From a checkpoint of a small transformer trained on Wikipedia.
Architecture: LayerNorm before each block, learned positions, biases, tied embeddings.
Training: a variant of SOAP for these matrices, 276M tokens, 4210 steps.
Each number is 500 + 25 x the weight over its row's rms, rounded and kept within 0 to 999. Layers, rows and columns count from 0. Numbers have three digits each. The size before them is the row's rms in percent of the matrix's.

# up: layer 4 MLP up, 768x192, rms 0.303, rows 624-659, columns 0-191
# down: layer 4 MLP down (transposed), 768x192, rms 0.284, rows 624-659, columns 0-191
up624 104:474529503479467503516502484534454496503509538492455537501487524487514469491464466528516552474505498505564510457499494482492480532529503449526518522498503536484504522476490536482470477511462471452507474523495540525503504505514487507523524443515489518456563522494480510553501460456502489468520495491524472477525495490504500516510504489514514444484507542487508512531460482499455494509454506484486497496516540498498516491506473533491501486528519525481487500504497485528514537525501507496499458531513515510471520473541500508490452506514516547515467573488450520478488517462478486513
down624 120:465504520500493488400521519458511473491486477491501469494531515507500517515487498497497517468494540488480483498496543473507492508498501503455487521492477485477470447495516485532500547505524497517508516496438534483490536495528508478541485509531492529481515472456492514513495510456483452480525467531494508503525467527516487546486521511523509536461502533507508511515513484499498521516513512493509539512481463525507495495488491496516502536540499479413520498432488486542455513500496470485530519490493475490505513478453500478471530490556504480491480569497493507464503489518540524510
up625 095:487508520496495489523573482512503500483477497500488527536509498526501527492473505509488508486461487514497492525479565522500495501509512473570467470498534499518518502492533529479461471512486476513529485491521500496509503526490503486540502493479524500513518500532496487576547515508498549490480547442531488467474462500455533545476496469511491461490473529503500478529469522507555505504475488512481475500532489522509476466538514510482454526493492504519472469489485489488497519562535498528490492532524489488514525445471499519510495520551480479514489537477513478480467508507461525554
down625 099:528547515474489544483485466463508506500452424491472476523498526481507498504478496476510544521501452494501482511517529506495527505469471450523498523527504457482487478500473501499516468486498479557477510511522496460479488536526532504493505495469511487511502462499489520499496486494505545511498511481520532495518504504522541496524540508514543492453461452502484498495468457496498500507510491492526501515503515534478547502514528494514501541451518502504526526494574475540512532533505467454520511535474499467462539503455539506494472515499512515527488486445462519519511495497454488515
up626 089:508525472504529488510515521463480497475456507514493470474514516495517502479470482504469453482510479528492500505509553504501486480560502485520465478492478510494505527485495519521515470505498546511416500496499490479534503505557449502486514491456495468519509515500516512493476510511497504496505497491450538483501497506492504492531511489486459497478509500524514515479526552530456459485505529510535469508484495448487496523490500554483526483478531457495525459555486477512548472504534498510457539475536482499480559485468474481509492510524530520488549479453507491485499527469499514562
down626 098:486488504512466449483486462497506508527529480499544525509500451517488568508461480501479530478511476545493513473520499493507510505493485485488479496496513521492508494527492521473508524545491483568520537499487531465485513463486488510492507519512527538478493500466459468512526508512489497497479468462575486511540481522516486506468515457503476541510492537460463521524496481462547503501501478486491483488550478541495486501528516500524485497503532508550469467485505549471544505546483507514495473549475503492535493462498502493456518535512481496499482494515480560481454498500473481507
up627 099:506532499516480516461510538503520492487521467505504549445506493514541516496493513462474478464509539490498529499475496520503493513504436512516508482468490517529508493472527495523458493495501511533486504465527497536524487457507509550503544499501475484518494505476508512553513531505511468504462549495494463520486522483536523465537534457506520452491518553456480542476494512476523482510522492502513514511492557539498472496473439482542478476470526500471479497491555470478467538484479512472510495449484499514503492481507512529477481506489488464474480495499551499503484496461476536511
down627 102:510488517527504442443485456491502534502547491477514512556508481500509511484512476499555534513500523504498492487517469485549486495512498512523518515493517504512451493445498493539475481461468476484511473499507489476536473508508453464552533489544503496490478498465425473519492542564500505477499475459483517519478497481493513509494510481531495486489501521507500492486497480484501507499463542496513463467490443508541518497504507464492473486517466494523508559452486461497510539503550503511547488511509464504461521490500495463491533522513510497490472464504527470497512528525498485522
up628 097:489522500514465500502539516536484454488488495488507509505473518491533493449460500518490511466538511502483514460509510498501515487471478506480481490519489443485526528479525499503509518483525485489502507499501497481489486498531485499475518497499542505523524510455493525498540503523453504524482501504528477507536509476484477536454471507499504542505487528501487515504522471505502507474539566575502497524558504468495471525495550492513522495467487553519471480483517438511484513498469482537508488491560468468459518481521527480486482483482446505489476459547537504471483525493446510453
down628 099:471516512476488498492514523550525524512515520533496469522520489523475501502499548506507461518521441462495474509527488495499478500500509514523516475491512474491502459486493521468474492511518513473500555469504509475474493496526484501516506505482543543518483505447489496524502490480488522538478500529548533513499517428482492509477485509520522540477505557438509518490501494524525499483535534486523505441483495508513569522499487544504534524459526501482492508550529464507527551513503482458534465532483464507505498511494496478561514510543520498483476490495466504483524507499487534456
up629 102:511517561484513507464512539514533531493512464467508497507443475486498462461523472500507514504551505492494471476514497494524555510475536496484471466524488503532506548507505507518533481491524449542528553477543521520490534493503479451546464463511503517503531570512538495525478460480546500496532495518513514511465484515554510507466491489511504485482500502500495519505502479501477531493502478524502520494514469480458453501468480481496501535486483540478509519488510493503491489474492506486508467478501504452506466499491460500477535522473471508543486479558454504491514509464496511480
down629 099:509489503492534475479488494468512527498532491482467490507538472509518497470502470519493514503533519509519529418516499433507480459474509541469472476537490458491519527528510510498477434536479505481522498453497537489530518502515492481522505478493478486561454495497487502485510470483524512458470453513528431481491453529515466511482473492501525479495512514512507493515498484488568509514533511510514532537482502456477464495504486511511533509494512473524492502493473520508528480528482527467487451509498549514503513488511499499489543535498472520485527517481455549499503522493477493503
up630 098:494499509477433469528539522520526492493418489509514458450479524501467519496537505546537527476501529488518526513497468519476535471518533526486487514553464476489495488498514461517511511494463482457507554503498502504536515465507490458516487507475538495500464503483508539499464462464476471500502541501534513525500475507508490527497495496526517476473555520495472501477493498528530466498480499502518494493470454464505486506496516512468512472445497496499520481553509499487490513525481510473503504510565519482478550508483543533488506473502478513505480468491485517535530492499457521491
down630 104:505482468518486467485467541406498506525524492484495506508479413496518520512482539474468525503491489471532511486517505485501494537457537489476522520504507497502522466489524523508485524563524513499485506521504480494530466523510526541474491489501489508530490471511478474518518509512535494496529519545471515494490482497453518498498469477484463511482502433542509484480439475503461511522543523528480483500507486517526511525486506492494468510570459492496495475514466507502496494499451458502510495517497521469506462521501492569458509519514526498511500501507514458509477483522485484490
up631 092:536520515556429495520514441517510519466504495515500511536524496516483495493527486513444503471517510458485564525500506458492448515517491489543506479511448499509498509513539486491526488523453495529471536486505521500502449494494508492456463522473492489499477468474509477521468515499486489494504527521504521523527497501502514494463483485483489501531530512490469470480533484495486520492541526483489457491488550533536518489532486461477491479539506509518452479566518502490497491475475463493562507465518537500502508497476484530521493536480513468500478477487546493529466497526492500503
down631 091:509470502460524507491515480474468470522467493447458511503498504474547517500512520477530498494570485526568487485537451526495475475477456499468469506486499471476504505495471487478482501516503516534521469516502516490476486496505497483491494500494484469503535507503523507501493466503473530468537491463475523543495488526493515464517497510531487481489461484481466551517463533495497509514489522514478530492499518453501485450528481492490505522472456490483513515470482531500545514454504501475466505503483521530542481561526486449493561468497500542520522503512438523503483535481497492493
up632 100:502511490513474522439493534478490498497508513554492488497472505471482506518508504514493481518526512481539549484493532499507502485488491513536448539539526510492510483528512465518513508498490484481474544505501511484481559496547508473506463502508514529489482495477515489546515518462519530499479504483498487548482524459490533491489503460496498520505521497537485468485452425506490547457497542457474503513546513506440461469525469505521471516489484560516522501515515465505506503488478521465508468541482514520534483474521506496521518464451507532488475521518474500537458518504506468510
down632 101:556482497500505521471512478470519461493528522512506484485509485553481490510499464529549515519490517522498563502461468548534496510514512496475544475501550487509498496508540457507479462457482508533487482537483478487505500516478520485478520517492513530520473467473500545533511496511471474466485526473482466475498489531513531460462524520523496515519463476480473524503491479504502470510505514481470484515529485502489494470539458491509548481524552514505443518533484558487509494451482511476482487490492495479498530486505531514482510508548516551509478495557533508511483506544496486472
up633 104:515446542487506490510529502536532495479508427440507525492469507520489496500540526463522537513489470499526538498516495495555518501497480474509484493501515501515530498525471521499469470530493456490503491507499481491528432457494442498487521499504529485526446515488505492498528521493487445495460502472487482518485461503437490524489455490487456476518535516506517524495465493474499499513553503502479538515512504520517501534515499492477524488472482533486539494481537505476500489541457482495493490519540512493488510497486490456510505494505520483466506538537509546498535513466495450539
down633 091:526501524500486492499499493524532513467455466492480498466487516525494501486480508528505539467530524477515460459489502463530464500470532509501499483500455510522477453514455520520521487478498508486464503461483537482440521530509512491517491481503511486501544451497533533481510509463490473482504466544513524540487515528505502520539527545512479494484492497481482520489553517522502514512536488489490444514508507499506511518496520487494519507493515451488447454474478482505479527479514540561522503526546499457468491473486512506464485477513518479490492533467432439504506504508492457513
up634 102:500492497564479448477502529481488521486514522499476478474518497513473584480515507461514563511524509467512528513521581510450488491549531493526505495512488491505504471505534517536485504479483512515488517492505508518482448505509481479506529527504462492509464474492477515471490516519523483467513518490461526536545497476473565545512491555512505492536485461519481499501479473452491498489530510512500484534538495499500501532495507454505482516504488474538489512519487497494501529496488515459491486475546508494498504492505487513463521445474504523511474481474508494460489541496465495541
down634 098:467474514544550469551518492473528504502486514480464495483512508488528471545504500513463467475489495495447514495522489500492488502456462519516513517507529494499474502524480521501500564528517473500491516457510492509521524466471494520473502535504511496511530512509503531515505503499459490519525500489489513499475519448542508512502508491545502492493479492516474514479493495469472480511562514494532533518501469502552529472512510499495552544508556441499411489481507532492477489525549503468484513496482467532489529429503485512457478508511533520542530492484502496500488484487516485482
up635 105:517544529520499474501507481487496479488496494514547530442444493511529493512493506513513520503532470480491521517524505494466469474501525502524512444471480492525520526456522516472477492498516511512536495509491520495481471501504480512481479491479546544505503481525537511515524512452471558521452487515529509486459501473535478548487459506505506502498497514523474534466526444500490439484518480482513523505563492501510491548474521511496497533512473512461501488517525543500494502499504478543508504506504491474454511470525492528511416515523468506484511532483482516458449498466493505498
down635 100:465536485496485529496501455500523491502485494513486514468507508530508555483491523469506549498510551518502498498548474466510497528508512482513530464456524457517478454482575514503470508498518507478517527496469508465464485501505519512507495476474547560498531518467499449472505546520457525487509491506474511497471513508507469538471486521466513511477465463494533512509524487490535502538494466493527508514518481517530523545475527498559453506437553499535477523527504549493509501497490522511495504497459488516547506501485490501549516478527512495499520487529492501505524484490500509497
up636 097:496533518477540488497434482512466509485446488465514489473491454479505519501508523528525487490543488515489514517531476508523496500561526479471506496497517467485537511481542461462511488495525540487470465510482511492502506520512461510443504493510527502481531533479511519509481487538481483488552491496522505487483458495489501465470491520469514484481478508486515500498527471546523484475477526453524499497492506481444502528480505500450493524506499485488537464529488481466515503548464566489473511505563504508543474476493444474521495456538522483470506496501494514490523482462502507510
down636 104:517502439513476464491490464462497510504528490500503492530506471521554509500478541510455520451504506541500527478531511519504527483495484473459491505481545490490494501529517544540472525495459489462450473515483433531448487494491524481489503500501458527512535517519495508507483509518519457549539466525471519492515463521512486517490470467500482518458466484541512473491470486529509483476497497503528474455490530475492461503563469518456510537501479473509511514518478457506518476491489503500519500472496493513491474500489478497481481518507493491524491485489514512418495467475518516480
up637 106:561508504521503509498513498476484522548543445513475499462480468507556463531504529527465538503516544504485504490478484463505516539540540511462527472496554497489491491500487535486470493519534529441500478519509525453519505476482490536490526503519517484550499523521528503528515476502474514453511517509482493473508512504490495537495469516495536442534465467516496539462507475504537484526490490528519522464484501528492531468515509498537531516534507517470509547501491523496539495466507495458515510464500498560468477489519485508535487483492500516476535490500471490498495542499500511488
down637 106:508497517524488488495484508467500503492516500526502488452510538509502501511495552513477527506493479472511509520505491529502528532473522522535521480439487509526500531530467453421505532499532488467502515478499493485507467518480497480520521472451542520476498484547445494505474475511490502494497475513492496476482450486469486504525506472523538475438476515480477518474485541437476513535511500498473520529502485533537493487480496510476475527466521516490502488466504493466499494512432509469511496485501522535519491494510529465534506487502458502467459524552444511450493514509500534514
up638 111:516508523502530438512511542522512488492481443522515504550534495483509507494561455521493484474472558488494499481541535456512487506525482497485474475517456542482503540514474469537561499527470491470463498497517488498481545460498483511455512565544474538549500510503540503525516473511494507443525493490496464487519464507476513518499513536526482512508499530501508484497478496468558461478488513501521485478505506470483488475521508499495475499493512497507511525519452496487483479508479519496477515494509521526493478471501493492497518488474534524480493521464488545534529527500537539506
down638 098:498530472521472557505477489498501527503522497475489508428534508516497495508496539463473502524493484466459486515482483522498495477470494521511449501516524463488497505484474458536464504495494517537523507511494456520504503490518544483512506504481496548499474493493520508482482522503544474490496488480508524546484542516490517531497476503504474467502542502540502530485546509487461517539458441500517499512465477491503498557482503456516548543455525523516512462470485498528495535497476524481521501532498469509490509493463471514484452408532508488478494507519541478497490503499517489490
up639 097:502503543510502476474502476481478508520515474487468528503474475488499464454533515511490532501493498524510483523482503500529481494514466501508560533514441494465507510511477529538531552494468501493467476486489459518559477472475535512463503501496531530541484525474506478527508479483499523488441482519490502469485537476505522497479513471498507570490488523523521476524483494520504484491520514528484489483479496476483513470506524531478505513489521515509503551463554500487474483547493465496511468477539534494472514473511508502529523483531447472487445546494485500465513477446496524459
down639 084:536506519486528531524474503522452507477510524455490477517509528496489484544540493467557486526518507529480517456518507490464553545485549482515451492461531536490514503486498501487477474487510503494510474492505542510488468483501483528502473503490475485465531489496460508515461485528530514503476483527514521481469507494518490502547526548475561458518540484492495517499518508494464528528509531524515485521506481517542530491469514546466510482512496499533480539519479474525527541466492488500475478504484456530530478521466492516473463525466508517500505503505499502564533497536528511469
up640 095:464475493455488475527504517493511498474503458475467519516490484503546497499493495520509456490509513482517487491559404530502516471487511507477502535484487474442524488517484480518497482528465539512470509437542525514497526475514470469514561495485524514520496498502491526517476481497513549476508497507523490509511434484543522520499482486522495491475495560472474530495471510478520491494528497487470525513514481543541515497524499482535503499502490510477500508475549507461513525511454517540465531530549475534478477465490473509519505484528508503503487473504490483497466509475535497493
down640 099:499493487463503472473499475506533507502488485451475493516540482428518501474498519494505483494489492507510472531514528511514515544513504479493534452501498489503509514504492487508496491533480504507520458554450503526466554534566561519531511538503490497494521501480518502463486517511490439516540541535513518460500502525489482470513494523438518522491492460501491486521503499521495495534534508503517482516488519535541467518498540494532471461552504495501524553512451478535509533484515484529536527507521510454502490508502501493494470504472506498475512529519492524481525467538469527467
up641 112:526540501514500538475503553493456459509480554479492522520500527498523516470514517497476484524474469473505503533516477474496482469520503497544539488516500536476475494460554505571499476479474461444548512524488484512497471448485468489511503537499496515524505533480490515518455487480499498491518563490463496496542489486518539526512490517506476470484520502502512485508490532479466521506493506561475536550494492502509489466523513473504532476533490487490487450495480523537506506454550483534501534511486492486483474512463493500520492498495447476526497476495539493504484467512510519479
down641 113:483521447525472513444468495519533460497532496509496511489486539527480490524474460506481490473500485499485505521540528524493470487502572482548501529506494500506440531476484505501476511487496504516483497519477524507518513490540514511501456500509478525469547450499482477510434475488497489527475532501526481486537473526496571482498491480480466498524480477519537525533503438476532512508501510502484525512536523476509532525485508533519508467428497483472464493515499522526503513501476463481507502478497504467497472477504451480506488495479537482528482490526515547480485526495492507465
up642 087:508518464504495528514528485501532510531543493503501494493498524549510489515525460476485493508488501478545481487532496488516472505559499541475518487504485499495495522495506518438523560495485508529506455530486513454461465448490477560487484500564475540501504511473468498496495504551481460488490499502514521504534505477536502482489495503484510506478453494526576493472518528492533516494548518468502500467455475503510513504454482501513512508505487473516529513507521519487540480529505489482530515499524498457499486491504522503483531464496510504466457511535481523462467492480535439524
down642 099:489491501517519527495465507517479503491533476493529487469468504498553472503516477492488486511436506519478463510511507474473488524457461508509515484510441504470518475525506485495533505473532469483473513497480488495475510496513525544521506521501451516463525481488457480469505505536483487439452463466514522495536468500527534502497489537512488473489493531509511479503500523522457471519532490434471471487461506480506483544510536529489535493493492489484521481499495530500478494519477565454531502454522492465511538541538503528502501491506499528520529499535479558480521482531515505476
up643 098:476495481509500546459487530494445507485492513537471473496453456506498483506498523487570507498539512511494535511499545491486533508520497522467559482560518494509488507476514453498467557536472491472512487457517488464482486518507500516470493494516467501482521508496500517531543472526536484507469485469518476532513512503510519488486508470496504488509467498440465501546518462512461485501484469484515512487479516469499484532464521475476461521473514529497469487497500538470486505532516467508479512491497475483496497496495560497475516501457501506523523526495471544493538498439519492546
down643 094:506493525493519493484479505473505543490465498531465465548517515506507510493504494472512484483510528498532457451495524489487482509489509537519478489513559450502469485516523498500481446502485511540479462502457554500499458426504460454478493538524463500455485484492454498535491528482499472489516476500489547522513535503467497517532441515450527462527532494530476542504531515492506495514481467507513490509493477511443534478545507505466495491499505495513504504487489489533498523501520472499506509493502482479496499535492481541479516520457502465488503493531460527488503448525533493508
up644 100:486560467529483549476488534515503531482486479476512543499489446496515494491458509485529536501488526556465532494520532465460518532531475548498509510473508485489498509480514457535482485464440488515529523520525560482483484485529446489474461471429469509490508528506500485479489507504483534510479505530500498443543499480489506479459491493495502491486506516511491462534523480503528518542496528473516488501553500475488473522522531500528497508517511514500469466459484482495483477491486491534514524478488496533504543497480508484525485510513525526536504505502548516525469518505508532490
down644 098:493452543465504493494501521556500519497495576502443489535517455460465488507516497463506515511479502499495465516521511513513464483541528479488453499485501533493523535492485490508487531468539510456458501488532515487530499518487455473496527484508517488508491491485462496473457469465467468497498484512534503524517480523468513500530459508471528491461523500504527539530487499524441519529458504526446467457464469499511477522546528511526477472497532540483485505501515510509533499507474502501500510507501508483526493494510515524446525510488494495495446486498471488488486466488457483488
up645 104:508507520464469503502526501493495509455496514499533472497459519523496468495516551494441543513501478517503498486531565536476530480516483490483513538480530494532531508470559509495536459467445501494510506441476476437522498517484517502526480470506473495510486502518585468535480508502503531486500553480508544466503494519474494525478505507508470473529527528524469490457523483492522471490505480533541496469493518531493505502495522481509524487479524492489522499519512501514502496453520509486488523490502509485497478518516546449493534528506496472545510506485538510517500536486482467529
down645 094:458500476502512489512507509495473480487528508489490537501473499531509505531447454526499515484518500507557542473471458520478477518473498499496489465529505544496508510525486519510516497516589491483494513522496476496460524487494489500462499518442514519536504514526493486484502537458500545529504508501530489496483535520493519493512483481513483484477463488470508493546518491507483495451518520506463488501547459482497520476519523478488472487510488542567494493481535539491495438562472505502544455514526471548534502535507466489490520524506484473515500510524468511482526460502487518502
up646 099:510501487531530500526497501517510552488505475489459493438479508472490497453465522464506554451518516498520487478488525492502503519518439513505550489526536505539483511440494535456469517490529477476487455468493515502511483468496512528509513475464552493488464486492508514525470496461472512497494570468502547507456520497479508520507496512497480506486505506481483520476484500473478482523503484520474524520495529482464523505452502510488527501501494472453520519515492488491487516519521514509538522512498575509486536552458524522501471504487511490514440501465516481489479507502477460500
down646 105:498532472493481553476471512485513501492487520490469456457473483521483477488483503477488524499516482567506467470501507497486478462490478485530530501482499561509481510526524483501533471509486543513569474514492505488458518469493514530539504522495472455509553499479474543509506481506513479480474493530500529525453483518497510484495514498505532513520531504506476501531500517455506507509457502501525475508453489520517495444483494519488467540499498536452516531499528540528546460507459505508528504491485498540512517493549500510529507465525489532480517547511470539463497511539528509470
up647 102:495545499511527505453528509501512487504453535502523522466489482482492478504468478516484476498472472500546490503519579527497466525505501483507520502539524510491478526508495525458485497508478547512488470502485471482506517436514473503530518513493547524447501467482490487539500544484498500481488532513473507518549501480513556446497478514491503533530516507439487504472446519514492514458505498561500501498477461480494498476502504543462486462505499487495511503536477470534502504474508520496517550481526494480500556493494497503526544492493443510480524503520487503497482519458477519513
down647 113:508488525504584487542490486526527500495487512481454494514485484465493455460487490511455498454473539501448495450523489539502464509465466544496497492458527513513524479481495505501540515497513540494481519502522481509521522467492509504513508520476498479480501492529502501491515535499463473454487481455529486574493544498482523467491521523493516495496518492489487491485477534514531469479519510502543455472520496498496533504512511504502518511515529506515476490479478508466489488476475471548511525526530468486521486454473510488500552504513505525507519463504498441533477448489511445492
up648 098:507513529467492549483484495539481524477539476493494484485502498499540546455523503508486477494500526496471480513502494468493497502478457472536461519464487505539503553486494505479488460512522503523484485480466520496464524500525507509503523475510487484507500525533484513502465509526477469517476504509505522517497481513510456441474500529514508428487528501510458479460509482546485532505481504493492502491451546492540536553461530505488494537479538529496463479552508517493458526504492568474469497522482511538488471517458489493503477477479514498506517463448514503468484533476483518480
down648 105:520503515493515513510482489512472510495476531453482492552551557510517519503528481470489494492468510503484507483507483479503526496477536502512472482528523468527486483530509502537481503426531508529501480495516559520532487543491491512512491506568506458516496453519543466499481516500455471528500453503528556523493453479493494502520519502466518520490473534497483461477501503486523511535476513495525540486489472490511522508496504521509459516477472491526489436508516472512476541478470475449498474478479488458514479457467527542498489521466499504512526485510539482513519506537524496516
up649 091:468516511507516482503539511495474474524500442496547482466478533500479512494477494503514534479492468499504520499502487495464573488502509517476459488508535497441498511463541522470508502500489486522467443507478527519512473471517477472529494474484499476511551520492485491520482510496451440530491500565457507492506507492529505467447515475488504482501489518486580511497488503494505522496515513466513493473489487527526499501459488464531496515518500489466563470523503523543552488481524494502475514500453528490505520499489524507501523509503479510533512504467500487521560537502502541477
down649 105:504489574472473502519488541535469514536547525511496484468532511523544526483551500501472544516488498518448446490462479438500473531491513501503516515489481461502508475528514497527486471507538509525468497482536491469501542523500491492489477481501484507504477471478490506509540506470464518516552502473523533516501524525486520525535484503471494472518538508495486498528513509496532516511481447495506519565494525551500493469512496487509493463465535528513518463495455512535508503490510531489537499512496486463513478488497489493490475481555507506509496512493539502491469557524472493458
up650 093:510505524489482493514470479478499524501493467460473516522522498505510506472482481490525485539574471506521468503527481496536495474485505518508481520498480464522488512502482469459551529491494510494489481500568490527504509474457477485494480534519468466545489494496507485457474546549472548494530529515475484481490487495486527536518469501532536486520524439450524491521489510525502505503519489523467501490480490500509520541471502475521460552548448509451510471472489502506495507512509484491481547477518441447551508498506521525508490454541489505502524499501491521503518499482506474512
down650 089:473499545522494475489527499525473496520535510493456483508500469528519514486505487491461523511460535500516468520550548509504472498492477486512551471529480471499475513519448459501498495455501438477517491491458496448469498485456471469503498500484522519483498488519526486534478490430503474537470484497501496540506499514502498513487544502513508489504481479529510484495506508458548490479490490504550499455489507465532482476521467517504560443508514484473500529478531504510469494497433534482545500517502525511479471539477520467455475508495509517508479503522480489465479485487484504494
up651 110:506548501512544492471511515501441514552488471478505550472479502532510528501453498446462479561509469488493492508492473514512547497509475523524504469501483543552523520498524493492498497482494481482562494484453530538533490501505474548460460498538521495476479524485543478558546522552515493457495521502508468491496499485452486484509468492489514451524487514505467533522503494522460497466484524501523514506472469516477509508509485503532527520480494487528545492464488479484529467519506483476506490499498502518551511474476483511481535469494522516475476479498511475517513494498487511500
down651 098:496507504514495458455499499476490501527479512491450521509512521489524475531489518461488510474508494479518479527501502544475519487497466488490486531531515543490497454507474501477496519490541491481564535533455459482489514488530496472489504465507549517531513500484476497460564521435470469492513465493514479533539479503483466515481539475477490491488483488489470530532542497494525518464497482548526525522470523512490498528526537497494500443501488516505481524466476494506508508481509469510525518469515495532532528551483493508482453525481464538505539444469506517480515490522490518527
up652 101:526521500522534518496543503486502485500501546492498482553495516539471543537526490532480513528500495488520453533508517465491519532530504519536492471491497512516527505452504515489526531561484504457553475471514471483539504477518507478501453499535500493465510563460488502522504460539501498450521507509501501498482482481531474505485501462511452488516474513462506491510518526479537468487540502493434519434491522493492497491488497470466517499496479481475482571491498515492473499493491543496485469490516491481502521485530521488534530501491475502484475447504462502467488539495513493512
down652 102:515452433500480545483473495473477503531544537511481457539539516524494518490493510507492471508497451492501466521467489501498548486468493514507490546491451513516517489535505485522506511483493529524461510487485464523513509476450495479502497502522513490514540487526461502522479488501529480481502436487529500496483516505509496513513537483518467530514446519474510502487503510531454471515507495456467458485538474482494517576481483484507483491506522508482501539491489474479475488492474528456474506460491506545490512514519475499474520529429501490526468503522477449507497549492503504494
up653 100:502504481476478515488536492483467525495514521499563517518503518467487498478533481490534502496445491487509502552502445492489490441487497524514477493535511461518486485477488515443487512491470504490491500493494507492557500484472463543492459476497517497481510504492554522506502495487490499477538522505488494494509477466486493480519525506470530474522520489476513476489516456508528475552516547448492525554503467503485510456522510478509496536523494478522564516531488524534519493519517486518470478506489524511567514515543488497534507519481527527504542489503527492523482429505498444490
down653 099:510478519472488494501498504512486504480522498515522465444536470493552509485487488571431479510495546485478488512501535503452505534522486491482524528456551482503498492483518486462522536511516501517510496523502482542537507492482515533553531484493518510493539472499482462495517501506484521554550468532499494540497472531473450463507475482495501488500477523509547487499497487540460513494542496532514516531499533522489517520538533493508478501468488494491488489509457508461533459514524474515505489469462458512491517538483477488471507541505542480520505483508501510464497499472524499454
up654 108:492513502489525466472477475541452470541498474500502508487520511503510539497503525508510530486426508548519458460476532511498480504499495500498507470508494502522536519489491503464529515543516478504531499497486502491455514533516488491531492515487516509503481525532497501497526530542502458486494490526485480472500456481467475483481475464505439483524526498515485451485482473516500490487516526512495540516515555477484498543511492485479477512475484514474486485508520463528530503502527492471456506466511494500466493553494542475546527516507537446523498456483484531497446418475497492487
down654 088:509481482450502487487474456510484475470533496476509517486552504469503509519538497489498496540456530489495488482497557522501498472464520588484535486468543526489477496500517521529532538463516511516482523497493495498477525475500541506503544543523521504509505450508495485488508484472523490525544508525545572498509524476532470514485504500488512463502480495481527494500545515486498494494482534487457501512534498520510489514510501483478540506470486489521552494475541492509488538497521513493533512482460533541501520515520508488489514504452489523531553541501479489517490520524531536455
up655 091:485501489526508433529475496472543531508488508457483490528529483500519490469426530509538551537476451502498506494528499497505539512483465499500507442507518508457539499515501542464525504483501498471515490469511541535529487498464491485522540508482501485520477522472504466504530477478490489517531494514470512480471535491525540519500467489533481502497546508512502473522495518526487528499506523524493477527487490520489450536515492480494474515520531497474487489512449436492518520513506481484493514526522483474536533486512558501483523511538536516471471534482470488456520472503501479458
down655 082:493509508487501492520532480513511423509455480505492516540508490479459500481557457545518506478505495459463488493480511490478495509456529460535501543516498493459468476467475491507483511484528512463470506514477457523504532512508509508488503487456503496504501459490527520470478491543524494548459515493559480510476486466502504454573520538475509497518489481512493506495491507542446496513510490455504545482534484469468501510488496530526490477501543505489511495499534505503509510482501504498533537481488490543523552527486466515487512483499471543457515495495500511514501449511529469488
up656 105:454496526529564504491522461499545507505510485472532498497517489485506487459505502502508495511518476474503510510520501495504548521520517538437510542495486510498499497442497488494553498446518482495513546550558537520530511505483462485469497472488508536519520512541497489557474470506500485506492508516484501483459498524457472510489470466495466496503558466497459502492501496456529457531531513505477517501503512483509481489538472461504519518482511517462479453479475537512505487512534507479490530488499496505513544465498507538486506521493532471516529544520527533483518482491498455472
down656 088:505504471487433534487494491498494500499464537514454504498487434517463509484510532501470439525478525523497461480535528513468489480476514476504505501491545481500497442509504496504468464500479505492480497464482468492460501542518512533524486459515514492487495478510515510493525476504541534538534478511527507472489479507514543498490505522469468469471475479501472525501476526524523498516468514490512503478513489541548480524510491515509516474511511478524544520521575504517477566492498513475561475540504528522445545498520501447485491502509513487506544522511500496522505497514485504476
up657 106:555480513519519492460515503474482496481527518469498492478466496501501496515503487469538495458436547514470509509540467476475517534522523543526487507513455508535479514459551499509529487463513491526488476487454528442508485552474506524493499519481516472443474528505488495502466488477515476535470467472550485477541483475502526492537544476505524442492494513499493480493486478514489510553538509497509534480530471496496522540476511526487488487528523549510503506465539483518507520487556510504463479524472507493484465504498481512512531503523494483502461490486514523487490495495507511459
down657 110:479502484547470501550502517467486542471488482521475506509500474483503485502442486472516533507521469525498511473515503505519482469557519488519516552477504522496526497487482500488558458518514499507531537494519486525529540483484461492500519485508489492524496535483493531510515460499523522529494475495475509528484559450466484491487480487510498474514500512506542478540526540462503513521531466548460500484527508441528480497513453478497520501537422524485513496493515536464510504514478470513491501519508485508531466493514477487495474519499521518506541509515492470502525546504539443527
up658 105:488537501483500504458502462469467509528515483490498483517481497548520516560486512518541484480504555528513506516477481534486463520480480511492522486508448498488484525514446467496541524501513504450522557518491470521477519474498493498486510480487536539468519523496489471527530514519463494484495469524525467536538499482473502471455528448531468513466488534490512487466486500495453475505541506447481507498537479504492531538478501453525485554515478498501477497490515517479513524497498510492491503518535506498476518531483470512477509468512501553454473532521511442486522512522500517489
down658 108:552510479515487522493516464475474508504469492453499479472497525490501501527478490492520497481452542484489482495502498540481472549477504480507498481517481531472499490504479504527485495491518481469476504511483463500524519430489493461516507498541530526519523450482495473495499462491456503494511489523509468509521476519501506467498499489526514512498495472497500476536497558496472512470481460535499510511495475499526497528465545441500469478510502502542506508517466573482551462512519526507513486497538521476475568540496496526418509462470479491486481529492529478510520524517506517529
up659 095:519511467519532508530504479497469500442454526488498510456491479486500502492503485516513517518495516492570496515533528447454507472447453487519495518509492464503489489469503506501518505547517483502516500514469490525500500508491518533518472517501543469515501509441449556480532490481499489560512515508512489471489489439548503493514503531495517488476512480538507502494503505493482479502508487485475494452479483489525532551537548508542483559477513508479481475508505500526537501513524537500477507514509527508481479501489480509506526532528510476510555524519467466521475483507509429498
down659 113:504506486526515506493507458482471496471494528510533501487526486505486532482534510542536487476509521494530514496483475526484509519504495522485475507505548518521483521464546506542518520505484546501490558457493511510512514486497489546486516505493452503467477492520517527471480518547521515473492514472483458517437430549548480469496513522503497494508531482496531493429504546498476482495482532492523502519450472542483497559491519513455494494466537507460514475505501504494467511489482493527480494471471533478511521494506472530466499552497543511469498479494455504494537496503524506503